{"num_hidden_layers": 11, "hidden_size": 160, "num_attention_heads": 2, "num_key_value_heads": 2, "head_dim": 64, "intermediate_size": 448, "vocab_size": 3932, "hidden_act": "swiglu", "norm": "rmsnorm", "norm_place": "pre", "norm_eps": 1e-05, "positions": "rope", "rope_theta": 10000.0, "rope_fraction": 1.0, "qk_norm": false, "attn_scale": 0.125, "bias": "none", "tie_word_embeddings": false, "parallel_block": false, "extras": ["capped logits"], "init": "uniform", "init_std_qkv": 0.0445, "init_std_o": 0.0, "init_std_up": 0.0445, "init_std_down": 0.0, "optimizer": "soap_variant", "learning_rate": 0.00821, "beta1": 0.95, "beta2": 0.95, "weight_decay": 0.056, "lr_head": 0.00729, "max_grad_norm": 1.0, "warmup_steps": 200, "schedule": "wsd", "decay_fraction": 0.856, "decay_shape": "linear", "final_lr_fraction": 0.0, "batch_tokens": [32768, 65536, 131072], "max_seq_len": 512, "doc_mask": true, "train_tokens": 153800000, "max_steps": 2368, "dataset": "wikipedia_en"}
Each number is 128 + 24 x the weight over its row's rms, rounded and kept within 0 to 255. Layers, rows and columns count from 0. The size above them is the row's rms in percent of the matrix's.

# layer 3 MLP up, 448x160, rms 0.265, rows 262-287, columns 40-79
size [101  92  95  98 101  98 110 105  83 103  93  94  97 104  99 105 109  95 104 109  97  94 111 103 113 106]
[[130 169 129 148 126 132 138 145 135 108 125 133 139 138 177 106 120 119  98 161 140 114 109 149 118 104 167 101 141 151 173 128 123 146 155 138 138 124  78 167]
 [121 159 113 131 102 113 107 140 117 111 144 101 116 143 133 143 123 158 140 122 116 101 132 152 100 196 155 117 137 129 145 127 164 151 147 107 120 125 146 143]
 [108 170 115  93 102 107 110  96 124 142 122 137  96 150 106  98 177 103 139 109 122 152 107 132 141 164 125 114 130  74 138 139 145 102 123 103 113 148  84 150]
 [139 131 128 146 134 127 128 121  97 180 153 132 109 162 159 110 176 112 129 185 132 106  94 133 115  84  73 176 138 142 113  93 117 156 127 143  81 176 115 131]
 [ 92 118  74 172 120 108 130 135 157 160 108 154 106 113 145 104  90  95 132 114 130 153 149 148 152 145 146 167 140 158 114 128  85 170 128 101 109  88 107 154]
 [147 156  98 103  69 100 174 114 142 143 154 138  99  91 166 158 139 131 105 125 115 146 115 140 124  83 148 131 164 184 132  98 127 116 124 120 123  83 127 123]
 [146  81 124 133 164 111 101  93  61 167 136 128 159 121 138 141 125 149 109 143 135 150 116 149 122 127 118 117 125 104 105 110 139  95  99 163 120 151  90 118]
 [103 146 146 162  87 154 126 113 117 103 144 168 163 134 127 126 166 116 114 163 158 117 134 114 183 110 136 147 158 119 117 144 156 159 120  98 177 151  99 131]
 [138 128 117 120 148 163 149  94 166 147 102 157 109  77 150 107 127  85 116 124 100  87 122 143 129 137  91  86 129 104 157 155 142 134 130 161 132 128 175 115]
 [143 147 166 122 145 141 137 112 120 127 105 114 135 128 116 112  80 116  99  85 127  87 106 133  80 117 148 134 144  77  67 129 128 195 111 147 147 155 119  84]
 [112 140 114 126 180 109 173 127 125  89 145 171 159 107 117 155 134 143 131 140 111 162 145 111 118 149 131 128 111  93  98 158 127 138 103 120 123 100 130 153]
 [150 110 145 167 151 113 119 134 126 114 150  72 186 124 143 121 153 123 121 114 135 132 140 139 126 153 150 154 132 100 123 129 136  93 107 118 163  99  99 152]
 [137 142 159 149 115 144 165 100 103 156 164 141  83 165 153 134 158 105 131 122 125 121 112 122 146  85 138  98 119 134 132 174 117 111 108 123  93 144 147 150]
 [101 148 152 145  90 107 135 137 138 106 174 157 117 114 117  92 107 151 155 143 153 132 109 118  98 101 126  91 110 133 163 162 158 153  92 101 141 119 142 100]
 [178 127 141 145 159 120 146  91  89 146 117  85  98 124 104 122 150 126 137 164 148 126 117 124  92  73 133 157 130 116 143 130 119 171 112 148 102  98 196 110]
 [106 215 150 141  98 118 137  74 134 162 124 153 141 110 153 183 123 111 131 144 167 147 158 177 106 129 100  73 109 140 145 123 165 140 161 118 164 148 146  99]
 [139 110 130  90  73 144 116 147 162 165 120 120 117 121 117 106  96 144 139 113 143 142 136 150  79 136 114 137 156 133  81 127 114 135 143 133 139 129 127 102]
 [123 148 140 107 147  80 135 155 135 137 146 113 167  96 148 135 161 129 152 139 113 126 121 109 162 162 132 115 166 121 120 121 157 102 125 110 134 147 106  75]
 [122  98 128 126 138  83 139 124 102 172 101 118 115 149 148 113 139  90  92 147  95 144  95 131 107 141 137 127 105 129 150 113 117 151 141 156 161 156 132 158]
 [147 116 136 138  83 117 111 135 150 120 150 154 126 123 123 129 104 154 128 150  60 126 167 165 136  77 138 101 118 100 148 158 112 123 116  98 108 161 129 120]
 [127 107 147 130 128  80 136 128  90 124 133 123 113 157  82 137 140 143 128 124 154 139 150 113 106 159 149 147 147 143 111 104 102 138 133 129 169 121 137 132]
 [111 136 178 128  91 111 143 137 154 123 129  85 110  96 108 120  91 115  97 125 125 138 173 120 104 163 127 117 142 128 116 133 134 138 203 118 118 134 107 129]
 [102 139 119 143 132 152 116  71 130 145 129 115 102 144 131 125 115 179 125 102 125 150  91 138 130 136 166 157 128 103  83 102 127  97 120 104 140 141 115 124]
 [119  82 148 135 137  99 153 122  93 133 140 103 120 128 104 163  79 116 151 107 120 135 151 113 126 131  94 145 150 123 188 141 110  97 100  84 158 125  99  86]
 [116 115 124 108  91 115 131 146 124 138 156 144 128 178 139 137 113  74 121 148 156 134  98 117 175 172 109 129 110 111 108 147 132 134 155 141 136 119 150 122]
 [115 120 152 108 160  73 143  61 121 143  71 135 119  95 141 127  92 136  84 112  96  92 105 111 102 126  93 172 139  90 121  83 141 131 139 145 131 120  98 138]]
# layer 3 MLP down (transposed), 448x160, rms 0.238, rows 262-286, columns 40-79
size [ 99  95  91  96  99  95 107  98  95 107  96 101 104 102 106 101 101  98 110 103  97 104  97 103 113]
[[128 154 145 143 106 161 164 123  92 107 113 122 145 113 122 126 142  75 119 140 102 132 107 128 154 161 156  92 119 166 112 159 141 107 138 166 179 118 158 149]
 [148 147 107 165 122 124 158 136 138 124 147 158 126 106 140 149 115 137 144 113 113 111 181 153 107 104 157 144 148 129 165 133 134 139 126  83  99 142 149  98]
 [108 150 129 110  90 157 127 131 155 144 149 140 104 122  99 156 136 126 116 112 167 111 128 118 102  86  88 122 113 162 140 122 173  92 165 145 132  99 146  78]
 [120  98 148 136 140 162 107 133 126 147 110 118 129 110 139 149 140 109 132 180  92 121 132 114 134 141 115 109 103 141 123 161 117 133 130 149 126 137 120 126]
 [132 136 137 167 121  82 161  88 146 135  95 167 126  94 104 175 122 115  88 130 134 116 144 130 100 127 142 147 148  91 118 158  89 146 160 145  84  96 168 129]
 [123 144 113 111 116 113 126 156 129 139 127 168 121 113 109 133 158 142 138 154  99 125 119 166 142 100 144 142 160 144 132 109  81  83  99 139  92 122 123 146]
 [ 68 152 117 105  94 145 162 146 100 100 138 124 135 174 112  91 167 106 159 123 119  77 116 109 144 153 134 179 138 142 133 104 120 133 151 134 103 132 148 129]
 [131 124 152 105 136 101 120 126 118  73 168 114 145 135 134 131 158  97 160 134 120 151 107 153 133 125  98 169 101 118  84 106 141 125 143 122 131 136 109 164]
 [115 136 175 154 163 119 161 144 129 102  95 112 142 169 134  82 140 135 149 147 124 117 187 131 144 125  78 151  64 109 119 100 150 122 129 133 148 136 145 122]
 [130 139 163 124 125 152 114 147 132 121 164 130  93 121 169 135 156 167 165 135 102 139 137  91 135 111  96 141 117 125 191 135 125 110 113  68 112 123 121 134]
 [ 98 127 161 117 173 121 102 149 139 117  91 151 149 125 125 131 126  89 128 132 148 152 145 135 100  94 119 106 138 136 120 104 107 138 146 114 120 113 179 136]
 [121 153  87 125 104 130 114 120 128 119 120 149 114 114 121 126  83 125 156 141 110 130 129 139 108 120 104  96 127 109 133 118 122 151 161 106 152 176 100 165]
 [177 161 118 112 142 110 132 174 107 132 115 130  91 107 146 101  79 129  99 163 107 126 164 100 114  80 120 124 152 130 145 121 119  79 115  96 149 115 130 120]
 [ 96  88 107 130 148 125  94 119 126 165 127 101 128 140 139 152 166 112 165 130 164  93 130 109 103 180 143 128 124 121 164 114 153 125 167 142 136 155  89 148]
 [136 119 128  87 147 126 122 145 160 126 105 137 146 109 148 113 142 150 122 127 170 106  91 153 167 145 102 101 145 150 106  69 113 127 104 123 122 150 125 107]
 [198  83 111  67 108 128 120 104 159 105 132  92 111 155 110 131 178 122 132  70 106 124 136 136 149 135 152 133 110 131 134 155 111 165 115  89 135 115 119 151]
 [133 152 102 142 137  86 125 123 136 131 165 106  83 113 151 130 100 166 139 161 106 165 172 158 117 136 118 148  71 103 106 149 133 113 108 141 108 195 108 140]
 [ 85 145 108 105  98  97 133 145 111 157 129 133 142 139 165 122 125  95 136 167 123 194 148 136 149 155 143 155 149 127 111 111 141 102 137 145 105  95 119 143]
 [140  80 126 112 127  90 126  90 104 125 106 149 128 144 181 126 152 128 108 139 121 139 158 124 131 111 147 124 152 150 134 104 128 138 143 164 115 109 139 121]
 [125 179 110 134 124 118 121 174 142  72 165 141 100 125 153 154 136 149 126 136 105 102 104 113 138 112 141 154 185  76 140 163 106  88 149 127 146  99 153 109]
 [146 111  94  91 114 103 121 136 102 126 129 171 115 151  87 121 136 109 128 163  76  67  89 129 119 125 136 152 138 114 157 112 117 110 117 138 114 115  88 127]
 [111 140 167 165  95 135 119 123 149 134 102  94 136 116 114 153  86 121 179 169 109 134 140 150 109 114 116 132 104 139  68 127 110 118 131  95 125 130  64  87]
 [138 143 162 133 142  73 109 153 131 154 137 132 143 137 160  99 115 142 140 152  81 109 137 101 109 153 138 100 114 108 128 123 111 110 129 116 182 129 122 138]
 [153 152 115 120  97 138 120 129 169 133 145  78 116 125 153  97 198 166 138 168 108 151 140 107 138 146 147 109 123 142  91 126  95 151 129 102 118 153 152 128]
 [131 170 166 101 112 142 124 112 144 100 154 114 121 114 144  99  87  60 136 119 154 171 112 124 149  97  74  85 105  96 133 133 134 105 153 160 146 135 136 120]]
# layer 3 MLP gate, 448x160, rms 0.272, rows 263-287, columns 40-79
size [ 96  92  94  99 106 107 112  82  98  94  91 108 102  82 100  98  91  95 104  95  91 113 104  97 105]
[[107 133 138 135 123 168 106 143 138 118 127 100 157 109 102 148 125 128 103 156 134  94 143 160 139 125 181 152 133  98 122 125 126  73 168 126 100  87  99 151]
 [187 187 133 112 103 120 171 136 177  80 176 154 164 160 136 122 119 101 142  92 111 146 115 136 159 159 141 165 108  80 126 102 167  87 139 104 144 145 117  76]
 [ 79 115 130 127  87 130 140 126 100 143 158 111 139 112 111  85 138 155 125 145 149 147 115  97 151 124  97 142 157 144  92  78 167 119 162 135  98 114 114 126]
 [117 143 146 184  78 125 166 115 147 162 139 148 102 116 105 150 132 115 126 162 120 125 135 144 154 146 170 131 129 117 108 121  91 137 167 150 114 112 156 149]
 [ 87 124 138 130 135 142 125 102 132 110  85 111 130 170 107 124  90 119 111 132 148 129 103 134 142 159 116 155 126 115 170 134 164 118 114 132  85 147 107 105]
 [ 99 134 127 112 135 151 130 128 114 154 130 119 129 108 132 118 104 128  88 143 140 182  96 122 106 124 115 115 113 110  93 150 140 129 131 161 146 162 154  75]
 [120  89 160  96  87 138 128 151 147  80 132 136 114 135 113 122 128 105 124 212 123 106  98 130  84 117 125 119 126 165 144 139 148 135 123 158 134 116 153 117]
 [137 120 140  76 156 108  98 129 118 140 101 180 110 106 131 123 138 138 114  97 114  99 126  93 149 119 127 110 126 111 121 130 131 119 127 154 123 152 148 131]
 [ 96 129 124 107 109 136 113 124 128 154 117 108 114 115 126 178 139 126 147 147 182 149 119 145 127 102 177 139 136 136  68 101 147 138 144 157 171 128  87 119]
 [ 75 114  97  99 134  90 163  97 161 127 148  95  97 151 153 101 129 140 158 136 125  97 151 159 126 163 117 135 107 104 139 124 119 105  99 181 118  83 118 111]
 [118 116  87 110 130 101 121  94 123 122 122 180 133 141 123 108 142 104 155 125 149 131 155 147 131 114 102 143 130 170 138 145 116 145 130 118 145 139 135 141]
 [ 69 107 174 135 154 146 125 133 161 125 110 122 173 168 159 116 137 159 138 152 153 130 115 155 151 130 126 160 150 108 133 138 112 156 123  81 140 120 125 146]
 [147 102 118 143 174 130 112 121 115  94 109 152 108 128 105  62 137 119 112 137  86 150 109 142 165 157 143 119 126 144 121 146 138 126 124 119 138 135 126 109]
 [ 73 107 154 180 146 161 143 146 125 127 135 155 146 157 113  95 141 142 134  99 129 142 119 101 113 121 155 121 109 131 115 151 143 129 134 131 106 138 131 137]
 [110 167 155 158 115 105  98 127  89 138 143 176 138  71 142 127 134 104 152 150 135 152 161 140 136 158 122 118  93 164 132 109 132 128 171 150 128 143 101 117]
 [121 151 150 133 177 130 171 117  87  94 161 134 141 126 132 142 150 140 135 139 129  77 124  90 153 138 141  92 124 136 149 107 122 145 117 137 148 125  94 147]
 [163 133 112 174  90 163 160 123 127 142  97 153  81 144 163  92  76 137 147 110 142 103 144 116 108 104 144 146  96 144 123 121  84 122 126 116 139 118 151 176]
 [147 161 146 139 110 143 140 135 151 119 130 123 137 103 106 140  98 148 167  92 160 149 158 116 157 139 122 125 137 190 110 151 163 101 117  88  59 121  90 143]
 [129 173 130 144 132  72 100 119  99  84 130 141  82 152 158 111 112  78 133 122  63  79 142 105  86 134 150 141 154 157 122 147 117 105 140 137 122 161 137 101]
 [163 120 124 132 119 138 133 150  89  81 135 154 124 102 137 137 109 104 138 118 121  94 103 132 152  60 144 102 132 119 140 133 139 105  99  98  99 141 122 116]
 [114 131 124 119 126 141 122 107 136 151 125 116 144 138 127 157  77 163  97 144 128  91 126 111 118 110  89 117  90 146 102 153 127 119 118 110  95 101 117 183]
 [ 97 114 115 130 149 118 127 171  83 152 137 151 119 137 142 111 120  95 110 117 106 129 176 124 138  93  78 109 112 129 162 162 155 138 131 139 123 133  99 129]
 [134 175 157 147  94 106 146 120 163 171 151 158 106  96  88 126 123 105 162 156 107 136 137 149 115 146 138 122 128 129 140 142 170 114 120 150  96 104 135 123]
 [158 118 139 117  92 126 108 124 131 136 152 145 122 129 132 129 115 124 129 193 131 129 123 157 146  88  99 155 149 120 155 119 141 125 157 154  94 133 159 116]
 [163 123 126 130  90 112 101 133 130  94 151  99 116 104 161 156 132 178 173 116 124  95 121 100 122 137 133 101 157 167 141 142 110 168 106 134 124 152 126 139]]